Each number is 128 + 24 x the weight over its row's rms, rounded and kept within 0 to 255. Layers, rows and columns count from 0. Numbers have three digits each. The size before them is the row's rms in percent of the matrix's.

# layer 4 attention query, 512x512, rms 0.0576, rows 0-213, columns 192-255
051:112133156136164160120139117137122112183132102168170124136114141127129151167126140177083158109151105168159122069182126129120126143141128097135097137080124114117162169146149125161148179142154106
054:141159120087113125133132136146147158123137127150124128124133111164121118138134071133139110120154154184175120159142112130114089086133107125127136089105138131123119097106141100092149101105123123
052:121158130080142114139137140131103134128100100139131145128138125121111119155124128103155114115156124117104118160101098138163130085117108125103162116113097119114113078118126101113134104090101134
057:131130116107139103141123137165104129148121122152136129101154132111132088133119132112140107149116144136112133155143118102151137106099126119126107116155131123126104139113139149081119113110155149
064:102145157112149178128134113143165143160142120174142148111123135128166086140130126129134152124158125096185143103136137130103152067117103127140119133127121119138134144132156140108140165113172125
057:111175154117134151152136112154192150124153109172150155149102144118135099111147125156127138138126123113135141132147149125095136118113116143140103168119140116148116150135096152104138167139163127
056:103100142113084131119149133140144097151152165124105142163158118083105139101066113097115109133098120118147120076125166123099126143157123164153100151141109175078126150105133136148126122092146128
065:114064142104120115149084113122118121118149158100104122163129130135104173131126145121146112147110128102094127088124096142150168176132127125128137138134128139177126142116125147155102100135095158
070:144115068137143146116118129129124120096097124108123135079121139125103131140112138091140107138131153106069095173139143111134118122137124133127129065131127129125123106136144104122080123100137125
074:109180131168123158140118080110148121162168136170089137134152123169114111096109107131106165093145126148197113141130153130113099094142165100130137124130135140131140129124147104135125122091172139
077:128100136128130079160142102115114087141161120120146118163127123118111186109144093140114113131147139105116176092138084136092148153137167113124104146119134145130128161129131160174130135159085141
070:101125151129130105129121134126123099144158150143144123151126134113131185125108121148133139145143112086171161110132124149104151136119120095132119166137134133155135147147127161176129122159134151
075:144134081134131131137129158169094147127108116120146119133111144132147056136142140158129125150129087141089103197121117099149131119098133150116134099156142115112127140146116091090127148122113142
074:117123156155123094141121095126092098165130143121149136168128117129124193139132087151128125175160141140099174077137105146123138173122124134131111137118107133134148156133127144175087129154126134
089:142154151147136149124148136161135139114106103117118134114165156127132071124139174113154145138119140122113108148143116134150111099079124154149121136131125135135130136127130114074156125118125137
074:108120165167150121140113111111128112106089161126094148153134138050116167151073122116105130173130098093090098110126153156121143131128098130119136112121126146148129128140124112156129116127170147
086:176168135205149136136130131138171105161130124126130127106137136128140065112135159118129151088129108143177102154157145119123100100133160078137128163128121126130149110136162107094154113107156125
085:102146120098120122150128115115115095146139110113132121141104101095114189136116099144119156157138135109158162127139149152109162144171129118088131117113115124130147127128121171190096125138128147
087:147142164192175160126136103173169124112108128136122127097165159108131052123137151101131132113105104141138084134134142115153106108137117102136120116143131141147129085142145118114143131114152119
086:140089160148134146123117114084144103128136133153140114148140143122100163116142079139120137147126123094141139147125158158131129109160138098155118144126122128151094100117158139156128129145105156
104:159148117181135124124138145130172102127133114132113131107122138104119085102139146125135144076124105132188070133145188103132119081179161071136156129112152123150164109128173117134126121093139116
092:166134139111108095105135134110135137099103132120054105082137148173136062133152154139126144087137132115079108137117134099110095110081148138138113127133138128117111131113104095115155152134102125
090:171155133163109086156134070125148155139166140106112120112145122128103087107163130136131163131118136100157123150162079112100106125136178119124129158161130116118127147103128087109128142092137140
091:120141113138107137149123064138101158149162132099110140118125135132124128146146150142145117136129157135119149145145135134120121147102113186089107150155093128042150147166105134110125149141123120
096:153124136210119128128134138136157126123114112128116128135136126100122086158123141127127134118105102136096078104190157129147103088098121123132136107149134118160114105120143091106090136120179132
093:154140101211110140124156114140144145148092130133158120130147130124126065132152142139119154098109121139168090155121157119157156077108146106143145119122131120128162124119140121137160144123172133
097:139119151163146117123104086132138126107127154115106106165137111118079113116117115147106126153110151081090133205158127131151115113133126137102148120159130105086099120106140099138130173112128162
093:102080097070134147084120095095147132117132135153151123112131113140125120108105156089103112130129133101104132180138163139094131116118117099129145094108131123119105092136142138093151151131149103
096:118096112118130096139159158161146149153159080101155177120126135098150132133117153169169122119175077153175118093115171138091092149121086148129116155115131139126164137166118143106071105167140123
101:153131110191115148134142128133129112153146111153182141112137141067143131136175162132128109130126112168103062118170151110128139091146135070100131140107129153166161115157162162101121099122184112
098:138175124106114116161177105104133147106147122113070152118120129142082132162136109117180131102107132110102144074162119111112115153109129163090116122129098089083108126117142112097120124134145130
097:145119119204133178125126110140139142116113158143158163110141135067102110129138146136100079138115131140082084161164141118133144058122131065143144106140146136102122157126145152080108128129202112
093:169103102170105135120138110128130138115114106110150127108141126098120086121145159115087131114124082149116099141132157138147128158127156047131140142102134113180128092137141128093105103130168113
104:112115083146122135151122120132156131127124077129140128136129115075133124117119138140137122105096123149041089135149135133134142093101151077085112097121143081143141138152162142093122115130183139
094:143160142152138141136129124141142106110130116098092159115137146160118162098120118125107113172142116127075094130138101124165117137107125107156160139120158140128125150149146156139119108150109125
103:101133166070133108105083112124113157123143145146079122110109106146149120151135103126135147119129139155113173126138103131139091176119101166121123143113105112101149111143083136118132120144107144
110:129115118102111131101112096133109142176145135128133130074142107068133142119154143138123133112155121138078139147125123130107119115100129086127129137158113148131127127149130144068124067134191104
098:143139130140127152133144093128143131161132120148143130136105128113145143138151133138127130134136138148089073120133165124155081114155123064169134122127121128168135133158130155094109140105155144
105:104148122121114150135127120107096132158147128110147123149150150053113126110154130125140112132146132148168086117115143097147146106156119133138092144144168120138176150104149119067137157117114133
109:144141113101159100095092123145193134118109136055054118131108134155177160126136132176132113142159131127108086099113123149121112140058161156098137140138115149111126126162138104153162142104067145
107:072154144117173088152131145142115149108134128092099108152144138100090139114149092124098097131129113083130125154141144144186116131143148084092173093139144122092152094156161156150135127186117130
105:146137128130136106139144138123127151119115106152132133135161151128128091131142126175097102091121143145142117111143149115149154080183139098113102111109139136131132168133128163140086116145126096
114:113159116076120168125094125089132134126120147140112127119105147166102117121096118148179102178123150081118158155107113167100140130145159140081130142127096137100156128136136140138144106113095168
106:144110109151141091118126203136132145119105141104142157148135125127124145109109134166154111146123132119104127085127104137120111098151156146086143121121089142167121150170110113144140151119136136
114:120123111122147117139140134140164135100121113142142137142133132166149092121097104142137107150144136132103121113094094112170122137122126130175156090092130135075134147119097136106118133167113155
119:083135132116109175126123151118124119100135118196149154105091143173126108151120130185107119096132126123159120113135141112145136134154100110141119158109116119109113119098132117123137183132090114
121:129118130154111158112136119147085164118152133112148127138157122087115105116135125144131107151128137172104121086133101135146108113101126151114118160163100119133156149118157086142148131112192126
108:115108132087167182136123138141129140152132111168141096152144139183136116145133137131147110154120142140126133146127096146156126100138115146098165105113178138153123178101130126122144103130124150
116:123126161129114119102146117118120137091096125137119152144113141125127146196145087126097099114101122176146163134159102134166076148171138104159132109131168085082171115132115129111107142143154132
135:089147127113164105150122091133114138129130139136140157147148156125140101110055142163088124123123146136199165142123158133129154104152099092137109105086141114093076137131095129139131119107071128
121:127106136108107170143128115110138153059145082171165091153144134176113114108146130149123101142101102123078124114118142140157115150052119163102150092110104138114111139131140140117136077124132132
101:110092152112142152104167106114125118135124110136113136089111163151130095140126092165114121123125107151142165145132122091119147121180091121149129125099159146093110154111089136127081154146113115
107:109114153100146071155127143126116141161142143071047139139122158159121130145159110143143129091122163120112092137157167121116120139112147127109129136135140146120130115131141129104174085150128137
112:134099146128121193164109105095147128085139117112149108136125094166117084112129122132104121101112110138106115134137117135168104144107125097147163110120118096089151144135110130116096116113225146
111:128184159146115129144148139137153159103105121087120139141113095108115143098132128121117115100137159092170139071159086116109134169161147132149130113094141164096117163134112139141140153131086102
115:109142158134153073160111111133117114128136085118145124102128112100126133151120145122106140096119115136106105146120096120190114164128149146126092131135141095126110120104143152126148172148086102
125:126162073136148104119112139140147120158144150090133125134116141053116162120156112107128115147145100137112121133153086124122139134142134139096123112160151134176110123140149063156140134098152138
109:121134095095137142117142096165128115176102129104164123190114109128163108121125137087114134111109111105140076104099154145161125122095135162117104124120111082158085149134134109100153087127120126
114:129144134143137117078121111131115112135116149142117159108150100106125145105155182114123132162136144148118141175149123162133108096136139111140131143131099136134155121144162173168132088088128139
117:132102123101173076144097133133084109115145097121152139102153160159137138118113145126123095181144099129085111176102115127117145143108097160070144161114098157139107119122121175150131051141083083
126:152137143136118126109116091117126133108108122124144091125126127173148123094114144150136139121123114104073088108093139158168132185077137154141139125120117090117093143120113124122134168117095126
116:116095109138113148148123128093130134136147106109097061142140116151123127157121124171118176105143158128102119106131136142141139143110116184116118148123171123121101112118108119129131157165102103
111:135159153139140055132126130120151125076114140114123148151113142115143148073149119130129128137140124109087105137121107121161107152091128131133106102135109114139079117195122109160098081108133145
111:133149139128132109128123116118094138102114128133160140149121125112105154108123213146084089126113148108140098111079090166140117157113160114133108168118109149108153126111165087129121124087107115
055:136118174075101130123127148123166128145135109146133134148143135122179091148171102156127120140146127134144193145177125138120118123102106164147128117120134147105114109108150131146153128094131137
051:123106097144108137147150139106127113051109138123094113106105110130136146131154147077132122127126113130079093176138160104110143124145153179112139148151099137149162105139154106107100122106089134
061:116089076136132141119152118063108138073100151113105115134137122085102151121116134107137125117122136139088090146120130135144140129170103126114152124126114125107157146117117138108105138099101126
058:131086072124141103132154122087124134092121143125112121118111118151117127128116139122139109119129130148075099164111103119135121135125137125114174080145128147133135088114125087100104127090114150
058:148144076115140108115117129143131102115118123150118119103129110122143125151128109114142105146115149139104104169107099121144120132111074128128134103145126117126130102115122114111147134109115130
063:129122119086125134124118156098101122113103105094145160110152116106136107167127126132157101131150133123106115167106120145142131123110102142113132112146140122118114108107118136128135109114129162
061:119200120095136132104100110130138137108126112125116153121117115155097087111104120143122120110141128160146108156167086116121130073118165095115127125145122125118142088136140105108134135081166124
067:112158192144134139137148130124136122193139143137119121175167132140123144131140108167126147120140133113168163079135125130113119128136130123160096143096117134101166129120157134161139137137129114
071:126131134111108118120117134095087124138149166123105122148154106141103167113143101117144135103125143142160183088125118124136141168148134101158147124122132121166122129124128148168124117137115128
071:121115103097140145147140141171137159113106089159136143122103110130145064147130117116117139131162110145137124149118131126132123090127130124106151082117129130106151127120122096090125152122145140
071:125156199120131122125126143111121118131130141114125121174150140118111165141129095142141120138135131122151137047131117137120139164117114143132113147124106117100120140119132132160130138133154149
066:135168168141151160155128123146134126163114131133120122132119123121131119118132135162112145125116131158104071123138135113127117092097106144134117121155128131106155143102129108094151153107149132
080:124095148101116124116118145102102127105092135112148122134127129122129170140129121102134095153134134093022114141146090129131132164127079175137126125129120142130124148139119157158132152146114124
074:118162141111145136147117145130143111091116131107128154127110144087148105169114165103139114125150146137092109116110141101158135136134095143110149119160147125103121134141136095107130124132178108
070:141135053099112141131138123123148126094135130140087149110108105142107146135099123154143145140125203121088124167122128110156113132122148147140155103110126131109106107156155109100108106119112102
087:136170090106120135157129148142150137109099094129095123109109149107113102123153161122140158112125124143166078106094179122150138094145132132115134125121147135144139124109140104082129115080145132
072:109109097131135112126122087130106163106102125127108137149112119107112065127149151126133127139099154132085108163123126092121126114104128159089120108141121137097114145127147102068138178109150157
085:130146152125123122135142127132124127122132126097120114115121110101139123140128143139106136125150087140108086081140164129116133118098118134108133131130125132130149141115090100107132117110156109
079:147151101116098108152143125140094144132133093108085135149103134147111125116140125153150147127127149111152130104104182114093112154120116137104102112127110172095124133122157148124112118098144136
077:124126142176121136150127112162122104162137117107128165144101121084127138138119147148149130100149098157134093096119155115118130119119116139100122149141113123176169147147164135096121100116170126
090:109125080112135135149148156159084126139124082137146129126129147131134084099136109136128131106113158151178137130111116106138133135130126113117110125122139116142178118127121130114133118095110140
089:112105119092135085108119123101129120132156146155108137128137128175108153105132084118124120113087136110143185145126104152104123152132153119155121119133124134117118122111137108115123124122082135
107:097109135113122121132123109141108150137104145124138122141140136162090153140121049151124107159122143133059180118106105148126105150076103190140118134130123108065093177129108116122137168149117143
091:109093139102146083101155122112145144107111148143082116120128079166112132138110135107118111144108135073100165196124108119132147125131142131154161115130118130082081148094093105174111147110131125
084:121112125070133071130113116111142142112127121166101118131132119179130124147112105125169147102110158119126165121122137138136117142135124170131129152098125107129121116112121119142127148088077124
095:090135160077133074118142138104109144106111119137070111132138130182119118095131070146123147126123144077143181132103113141119153170129130138151117111121143111093108115094094108165103152121076171
088:136128153146136125148127163112114098070124079121130137121089137078130179122137158138151150124116132116076099096102126129115147137104126171135090152103117127154109135148131144149113092119095115
094:169118120227126151138140142126129129145093108098163151125119138051135123122141163159123102110119095144151041136168156121125127073146154057092138126139131142147145124170144147099109104139173116
110:099120108085161110134114148155143151104126124129116106141112145152125063140124112128101087075125124092148132196124109106135133104174126108103150120127156126100131136130132173121129124168116113
091:158136115158092129139136141143150145119141154130087120137146117182138134111114151151124161127144125093180125102094133112109131112073095181146115139151136138106128192107115115174134183112115133
099:131126105134154117116135162112160120143102076133173160121133123133129143092129161140148126114106127127148105137132126131107166137139130113131125143115111121145131131098145163120151076134128132
103:189135117163117123148132146132156107089109057110099141143106150131143107118160096142145144109116102152164116075086153115131147162104112143143109153108127122194108113148130123184111079122121130
092:148174135164080138138130141129104119160146135119137155117133165082124182127151124179144130123108101121132090071135135138104138127131138103119097165122137144163156140131158152097134129123131116
111:173146129154145121161142126114171116118117152118087115155119107164143118156114125112077140132119130137204121153139124119170094113151147099119126110115136127106135146095105125151124185101096134
107:152141117130132104146149143149143064104118098116095161148083123141122165157138131099142141123122091138136150153132141111154119159125147112100118134104131147191138099154190129165103081124141104
114:107098104076122118113098114118103162104149187129120154127109106128124127149160154114114127102132149129078105158160125117101112120122121079129121118152129141090133109120155136107135128133155112
100:128153095163123114142143148154101151136125141135180191134148147068128116135131118162143077125118114139128100117151153122155137073165126054119127112123135133125133149132145163088129110133201122
096:114135130132148129155167141177148130135163168108091115125126131149106137131134108084119152147125095100144198103109152099186128113091132146114149101145155133112104161146117102133127148163131130
109:154085143123103167118119115094176131120155141120073081109130110166135121140142145128174122105130139139120119121116135111126121134085144173156135130137127128143136156110100124092135184138107118
110:130146131110091112130114120137115131118130124138136137130128089109121124112112134119125168164133155126131159140153109130140108122115103118097126115151139126123109119149174114218132098100172147
095:106115128157100172152120146146159143138151129119147141157143141064144141123130151141105116123116146150054124132162105111145117135113115130131102117134139119135120141160145143118136163117138138
110:145097125107141123124117115090150136139111112119077091120146127189124158164185139154145107120117154138087138165159121136128120129167153130109147122166164109124142139143128151150136102112107141
111:133137109105156142123093150158129107142162164126139128141148121155148133156152112159117126141109099127160128143117144121148118135137161140116122161094136130132118101125144088118105092131102150
106:108115115108132129144112130123138126140140121138138131105155171139162132144118122133103124141140088126080123141145162111139117167112113144113106160129133130135109101159138144142150099148067110
120:117129092090133159146107083100147096098155131136092125109112143158127130115104154117149120068120119123130122169139185132122106115177135101132153147152150108100151126112126161162143122108104113
099:151149098175126150121160120181107148113140124107137152146109130118100127092119100119133157103112121117202123112111158134133137107113153088103128119145109119131144150135130130111142147129102140
131:159115108155141147131116120128133110143121124083104132101159165119134153137092172140168118147123120141074104087144128148129137130082151164079125123149108113190108151120115089127155153124170157
124:135091163153135112122120154147129182137108113131158114126157164137124132132118161130086136169086111104062123085106106104132116158089107119143142156137136125152107161142153123127152100148165142
115:137140129116120122093092126128118131137118137088127123164142133148153161126110106104147114143124145143085145171131117151140125117102143171132157131096147146098118133111131130146143132134149111
116:144127121128147115133098163093157112147125060111156111121119104168153152129123117136157074156117150118094105147141140131128134156123148156150140156117121153152137117134144140160121104099092139
112:152133137105127139127111123155103123097113117160128142167115174173162154175114107108106133130131145137103164207141134151172128109110116125102127125119144136096103117144127204141131126141041112
117:141094149141124146097125165119180119152156152142124168098114150164109130086143145161129102122105136138134102068169130129151099129136158119128133152136142143164122160126147115112107154117102135
103:132145122165120110124174126110162128152112140124157114124168109084116153117144122117128141123141149149103092079173127091167078101094142111149142121154124149111128140113157135142122100093190150
109:114156085120145073110109152144120078120137132094117146133170131103133151078116084091124100107096107131121099112128102111158148170086118131106139110152109100138117107139168074173170101125126136
132:103165117137136178165110117108096118114150127097175160105091118120092076130121139163121156139110106118204121116115138153137158140178148090092134139116138138090159145103126137127118137137147146
115:150069119123110133128161143100175115165122093113114126123130093124112140138088154133138084168112097148100131120103185142157108088129142138102171114137126129127158126131116152118120149099131132
112:129165123130104130122149100113110130115120141151118164094129086089087091130131161140162162159103149125147158125110153152149153120177164078115102113114096107128162135109159156152139140125161132
112:129100099094105147138105099120113119116131113180152100128164110204142133143134150162121159094133113102082118153058135129105143123092110157162133137128152177109182160124115160113065114145151098
114:100120140123153095132127123151168099113145102096127108125150080148143140125160121044141138092133116134115120160132148150136100159111126164110155154127111118156106115142096139119141112122096108
171:150096142109108151107108128117146131127111101097092090119131110143138159134148132107134115116127123125057122120114083135142115142070133208137145137151125113149108135125109110135134124139135115
144:111172120111130139130128125123090138115153159153166130132130128133144071147104147166104119090115105101195171146108151164130151132188128103123128120121115129091180186107127130119109156140096149
121:155141111094121141129098108100131093094105066164127104159136127173144123122106142129101156128120150117114153169152143101153151128134113122115140124119126088123153106119120125158099138143100113
116:120152183167109146130160130138138130147146137112147145148158093086103150117137145134146104214140157151139141108116183191143143109120150140089097110110128120166145137102150100111175116139150144
116:138132133106152124130153122135103126122126117102107129141103121143165077137100130156132156137166120138194167104156156130112119114169112102158142118113122121101155164125078107124115139136100146
063:143153144160170151134122130118100136102093135089110108125130128136119181135137113134134069129088113151154133070147159148121113093087116161124135139140138114135109132147133113147150119133099114
060:130143107120123129124155129134143150146131128153151191104115127120114062144142128092146158142143146125120149140124079099154140106162114096132124119129104169138148137123132141117131115125137118
063:130129139099112111143113133096165104156128134166170212098100136099120087149118129121124165099161174111147173148103101118162107146152137098115096127090108136131125129108129124137111108110166142
066:129129079097131165133105097140112104179141129133159194108094131115141089132139150127135140098162163127143153152114086099156101100158136097144090136119117116146126142120118138112119127179130130
060:130152116126130140107143122153119124153142152160127185094115119091154093145123151105097122134109147148167158136101154086130106047121101146150131141117151072161139154152135127118170152129108129
062:138174117187142160129143112137102153110085146134110132137095127140136138101157103135124081164114100141133110126160199129112135085111113123141142157110141115154144109123127144088158124134110129
062:117130120146108108119167137136105121095149163094112121148144121108083162117125118099129097094104081118117060062135200115118119125131128143157130138137139136140138150101100118086107134103101131
064:114104168100122079141089143142102145114132132094092097154140141134090214122151125125133109166137116094082119077141113160123164168111117141129149126151110125131113122121118166130106143144129147
070:143118071099109132146132134124172096123137136131124145103102127133117094143105167117127140107156147091101156179110087108156116185148136114120110082114130138127163129131163116185083127107122124
069:117152108183161150115134120148121149135142145117112115108154136141107109060106126107125122128082117178150105136114177113162088060129165133121149116144125161144105136138132073101114130125153129
074:109115140155150072142147120116108126116117149143143083138118087127153206132129096109106126127114107126111127118166107147109159142077136161136161153136138134103135147148142131155144131122081153
074:115117155175165113119134145123095147126092149104127122146140111129124197092121109105149118165106075104144099094157161151108152079076132133115144150136140124153104138142121093139145113125125152
074:135132075101122139121140160146103131148148142123128118144090145101144027155138137127151132130133134131134147160109108120135119104131104139128128121132149119133123143149129087108137156116105133
071:098090156164142088126151103116108131139093101124113120166110095133112228147133071129111124156145114122105118046142132152153125144089120171146161152138123116123146149159121117150109120127128131
088:148140148119122155121135136152133117128130117089131157129108151126097054132159186114150153105140135114128151151130127112143102108137128111159106149147120130141135136132140154101138142127108107
073:134126139171167144113141140089121107123105125121101156159129137091116173116117080118094148168142136071124103072118203159140124138143125126163135148127111124176108129117121126140101117117180150
084:169155134197151134115124129126156123152108132108140127104154131147141084127142148129127137091099113163134120119133139124153125082102135106130135139118123136132136105144151092081169098119136129
082:118135136113137139159141121104124101133133102138134110160095109090126198123109091116148132190139144126152109123159143152129155120143148114096104136115135117132131132119106155169092145134178156
095:161131159155176146118143127152164118127128128103121145132139153122127056123152139124138139110116103110150106121103167105158092116159139097152103125129135151161113082131125125136118123133139109
089:156101150161125110114135135107130145074093135137129093117172111135138205119094088141110118152106090095111106124125162150158140122104125143128147108143123139131108130111155121118132115127142150
089:171161124161143136132115142139174120131151121104123145091146137103129093091158157107158132101117105135159098118146175090130099078158145107121136119122140129173141109114166136126146132135151120
086:149142130115103125106129115160154145126144137104062130091124149148117050118164162137134163091158139094112166136117137091124102114121143130159089146144118135126102133109097129145149129126114135
082:158149148152110112121146090146132148144141150108122113117119129120119094108157129095147164119109139096173142127157091101132120104157143135127123172139136121108134165121127085115146105092125138
089:123101134114145137134125091118116134156156115114113133138092119133115117155139139126135127118130187125144144124126138134125113117144111139121099125149139118078130146157104123116127119141112124
101:154101164188129143122129147112137112141133129111114138146106138088102093131157122127115146116127126132121109077159157125175093107138115105152125112145121122167103091094130102116086125133156120
092:162158120169132138110150124127147139163124127121158157140159141133117061153165130126116135129119126104180113112125149129155152101124135111162132132129160120140145105110133144129134162133151117
103:142140155166153140105105108117152116100107122122118098129107122111068109108129119133094107135126157079135092155146178147125127126146108111132119133125142103115093127105133135134102150122111142
088:126101126088123130117104095093162128111116120138175136107140130149111158091084180105112102147143118122059118194123133142103158142092147127121125096104098102116108123126113165105162130137151114
089:112123104106138109141138155145171165134160110110119150116134137113149159116133147139139121090166096174153125107139127129095101107116090162115142127108123139128158135165118126106116129165124127
103:154124127164133151153128144122139115163136103149171161137117146085119129158168145128137119127140125170104098114155156125130129107130150100110110131124126139170157116131165150083115123140167114
095:125123149113141098130170125132122101126163112116053121113117108125114123161171130122178139112132121099151172085166156115128091130135137110114099135138135105090126115084172132116093140141142142
096:136142117175138172142144138131157114123130140153152160102127150093107120139135130131105094127128151127107083111145163120153119089124114076166123114125151111145129144127127142069064145139168116
095:158137146125111149126125121117133154109119118099147111112180132120114095113145136116123128143141075161103122109126119123160140140097176105097144153114107110163102099130137135122131126148167120
108:078115123114148149142112125122118126142142070112147124142110131061130110113146133134119139154129098138103129116153135127109131104109147073096108126141131074153136119127163144099109118130185147
096:139128134130159155147144155140139099127139108107075131104120144157136143108095116147129126148095144131091096111096106101174124136104119094174169143137140128119122128146123117118117136127122125
096:116103149107123090124111120138110163119143123126095126127080091122150123129122138124124136113111157151126172154139104122155111151158111116131122141122130139100150104159065139108148115130112139
114:156128110073099153113151117139162118144121124125116138118115108076125135137139133139163129133143140157077123150114149127106139121080153098123099153155106141128140119162137105068101080132177099
089:168131135106094125132154109133130134144100136162178150155104139114144139109125121146140141121149161174105090132106148140125111103118099101135158157159110147154129131132132155099125139089167135
111:099177111099110151100138108103110126146121134141141134113122139085130111126141134121131124131127139119198085142122122127111148082169106104137095139119182144111154144135133113103153160132113120
117:129133142101147137106112112179165166108096139047046113108146143142158162113151125178123129127132132166129124083104140121162124107122150157120124151164132147093115151138140099149167140116091156
109:060149131116167124147138130125109134085143126083099116109109125092108127118148112115088094147133116095136107136130157131165142132128131082086165091118139151093117110143141114113107131173098122
112:099154117149113157119142122120121097130104111145142151127155100079145090134140155164128117107118132133143109143167154146118154085168137087135134128144135162129131154119170163107111115180122104
120:154150109101150172111119130117134140110112134159132114122107137134121099120101140164179095168117163127117140157105117143109154102165119126078126136132142148109138150152148128134131122105112179
115:155126095169151095116141156135121141113125128119156147140161107080124122107145152157144134115150152150144154075130114144115111085194136123096156140138099145162124140136127119163129183143116120
117:127133121132155101123154142159147190125123131154153146133129150147152113109103095149132127152163136127134132104111090126168124129112111114153139095116105142090137166131090144121152134145140152
139:064152147154104165109115161134124127095155120200166170085134138138141123129106133153119125119127131115137123127172108113146122122150100132146150165142090128124092129104139145132138147143132138
116:123146125102121181103146119131103117129131113106148109116144107078116093143144127161123105147115139147131122076090109142134107127104134106131118152165098132120145138102146057127140151132157120
101:113166138119172169122103168158122161159105145168165153157132155140114124114131133111123115143140142147141143142159093158153136074158110128097137118108137127157146189125140128154149096105136165
117:090118179120130141100113134137107163095102112118111119169138148135109145172141111149106100111092131148136166113110123148156095152146130123168107099128176105107136110108104148083091092147166127
140:070132105149158112122107090123107126155125160150127153122143149113153109111087144159100141112105150136202140128136156156140153112149095070136150108100148123102114137144119155136148121104092134
115:098157153129101146155093148137107125098133076168152114178111159121103097112118147152138135152110128113103123123123143149138134129056130151075134112110108113137123132137148143117160085103158137
125:114117121143136155117152141134131119126129115168150145102142139103143118105117114165141124117122116150150145152142133129112156123184081120134141154122153157130103154123126159153117143135135119
116:128137121109140049132116130162134159168106147074059136133136141147143129148169094140118101095131136134115112146124150147096117133112131130136103145127127131110147141123152115112157084131118137
128:108130179105138166143114126091144140090136107084155098136138108125133098088143123131088139131137137146099122123129109147155114141101098124137176131132125093115098123115105141122135143112164143
117:141153152157121137137164129158143160101119122096142129151135090112106152117125132152121130100138169115097124086138117119132123164110150159140110122115130153112088169157130137142143127142090100
115:090153122129127100164113081119106105121139092126175136081124129087116140164133131106106154076142110145136109126123089119178115138160156131118112119155147123116113135130145154136132151171095114
126:136129103102142130130148130113120072143127138075101104127111159087104154115136118125135076145130101103129099117122093114139143133141157115103080111136154126151119121120128033127105110095142122
118:130135119105138125098123087166103120176056146133134137173083130121153091128142107119115151121118142126134088124115140149153124113089145125105091121137126087101127143140153138121161107157104141
107:141101118129126121104103098101139104139141128107141142100121099151112133123151187144108146164135142183107115147135135138133118129122151144149131134105120131137146113151132142123122101106125118
117:120106103116150080131090129140081130150133119140155161094118148159135125136117154144112113185120080133137100162113124151119135116110112148108152130106152127104117132130148174156145090161096096
115:159155137130127102141125113129122109097140132160145129131125126147149111106121131126133157118117120093100094142104130132143119195096137113134154101147105106118142144101113128137088157113120137
119:117090120141101144153129136082105139138142119100150084151153135106123126132125124183076162101138155136121116086116132159136138117158135152127114126154167143127120145131101130126161162145108128
116:146144111137125074141122117117143117107098117111130137132105119127135128111148117134128116108129102108095091113103131116163141173095103122142150132128132132146105103181089107126116096105139121
128:148149135135140130107151118137096117105134108147165149161158138123127142127131228155101107130113154147118098130091099154142113130110151112114100170115113136117130143123163094141087134091115121
056:135184117158092143103140116092137155126090146091158154118102148122114105131144102143127123126153127133138143130149176126150126061134089141146165140117116130137120136133116149078162125116130117
061:097116145127136125136146122133165123115164133148114107128127097113115125151133132112121169153132157115140108150125090146113155171179154097136124115133127167119121113110124123136095121101127150
061:134098127117110118156166134104133131103169121136128080127124121127115110138111118115129171128122141122127109158143107118157176176155133073126133128140132151100177106117132140120084149088124143
070:099091106099131109127156120101162125106160118161114160147107142129120085123139129140148161136154133117149161143111083116157134147146142091120123108132131175156132120109119144152092140114155159
066:140112087098102162136106125100163107148135151154138156116086123120162082147119158127129160099160155134130169141097078127127126158137102097119110129125116115136133133133138100147106153133118133
066:135131128076075148144125127117134101163130130129131199127102120118141080173135150148140148122177161123142147166080075134125124159162115114124108110131123134149126154124113143158112130140140103
072:152147114095133140123150078125142094137169107176164195108116107128114064134120176134120161116135145117163139169107094092143112137180155078120123126146129142141123123141115114138113129140152123
068:111155165147164139110140125169106146150130121087115104145176115174093166088141093137130098135104116124120095112138178120124106107133135147143152157148123129113131132115133135120157143124142120
067:102102149120157097130131141111105135095110140123138075132168112147132185127109089116122126127090113150126135085133124133143163123122122139137156112141116133127127153126139111149125150119131150
069:129147088096133189121140127126118134129130118152126152121114138130141061169178107135118140134153138160165186162112142128110121095155120107130133108120116124148115107113131116126115154152144145
078:126153162154161148109163144111105144103126126080130115167154134141097211134150066135118122124119118116120083033140173149111128124085123142159120180114134105124137131116117132097122123136141150
066:121141153133143155149168116137113122169142126101106150173092146109103082105183132121129140120121131138149154079117173131119116105157101109174105169138130126138140132071105114122104138109133133
077:096119141101103126138112136115127114114125099153122128148105151098096151135104124119121124117174138084062110140152077135109147198139101154144127124127102115113111129096129172157120129128122153
073:131167147096133151135123128128120119139154138111150173147098152120127097169141144121120121112183162126109113146139148114107113128158116140135123121139123101151120106120121134101121149136138122
075:130121071082112125151116110133135105098154113174091152090114123118114124117096151131126146122166182090098163153125099120160086165149122129140122104157134137126129139134149145142105117123139128
084:144169107101104137162158148139142126149170105110106165133118162121096073140171158137142166107150155139144140095087144121123106110168123122124110126126126139145131105091135140096120141118164124
077:124115122123112137115124116133115118151141109155101149148076135100082062143162148138144149131128194110116156111139158127107106135135106101142096139121136108127124136109125127101101168116136138
086:137128138102156128173143113133131112163139144112135149146123135120143106129172122129144128133138122130170149092112153123123109115150131120145101144156120128137126125099106105097114130115155132
075:139133138103098119123155137135104136153161103133062119155120129141109113107127149136167171106139183085114165082126131138092107137144103133118114138123133142106113145107178142140121134113163123
079:142100149162140138124116114129126106160140108104146164169093173106120117165150129141139141114130139166134098063135130123142113120119112139112126135159101129168158140160148120096107142131179142
081:110127074089116125130163152130105124147152083149138141129152145155152078124152123134130121103119144146147159134137079129118139150124110113120127112103160122129154108134138112130137111101112136
087:100114108101111074122124102143123147102145133168107114109162090171129154107105126148124110114099109132072145173137094147111132164106142139120141109114127131097114124120140123118150119117083114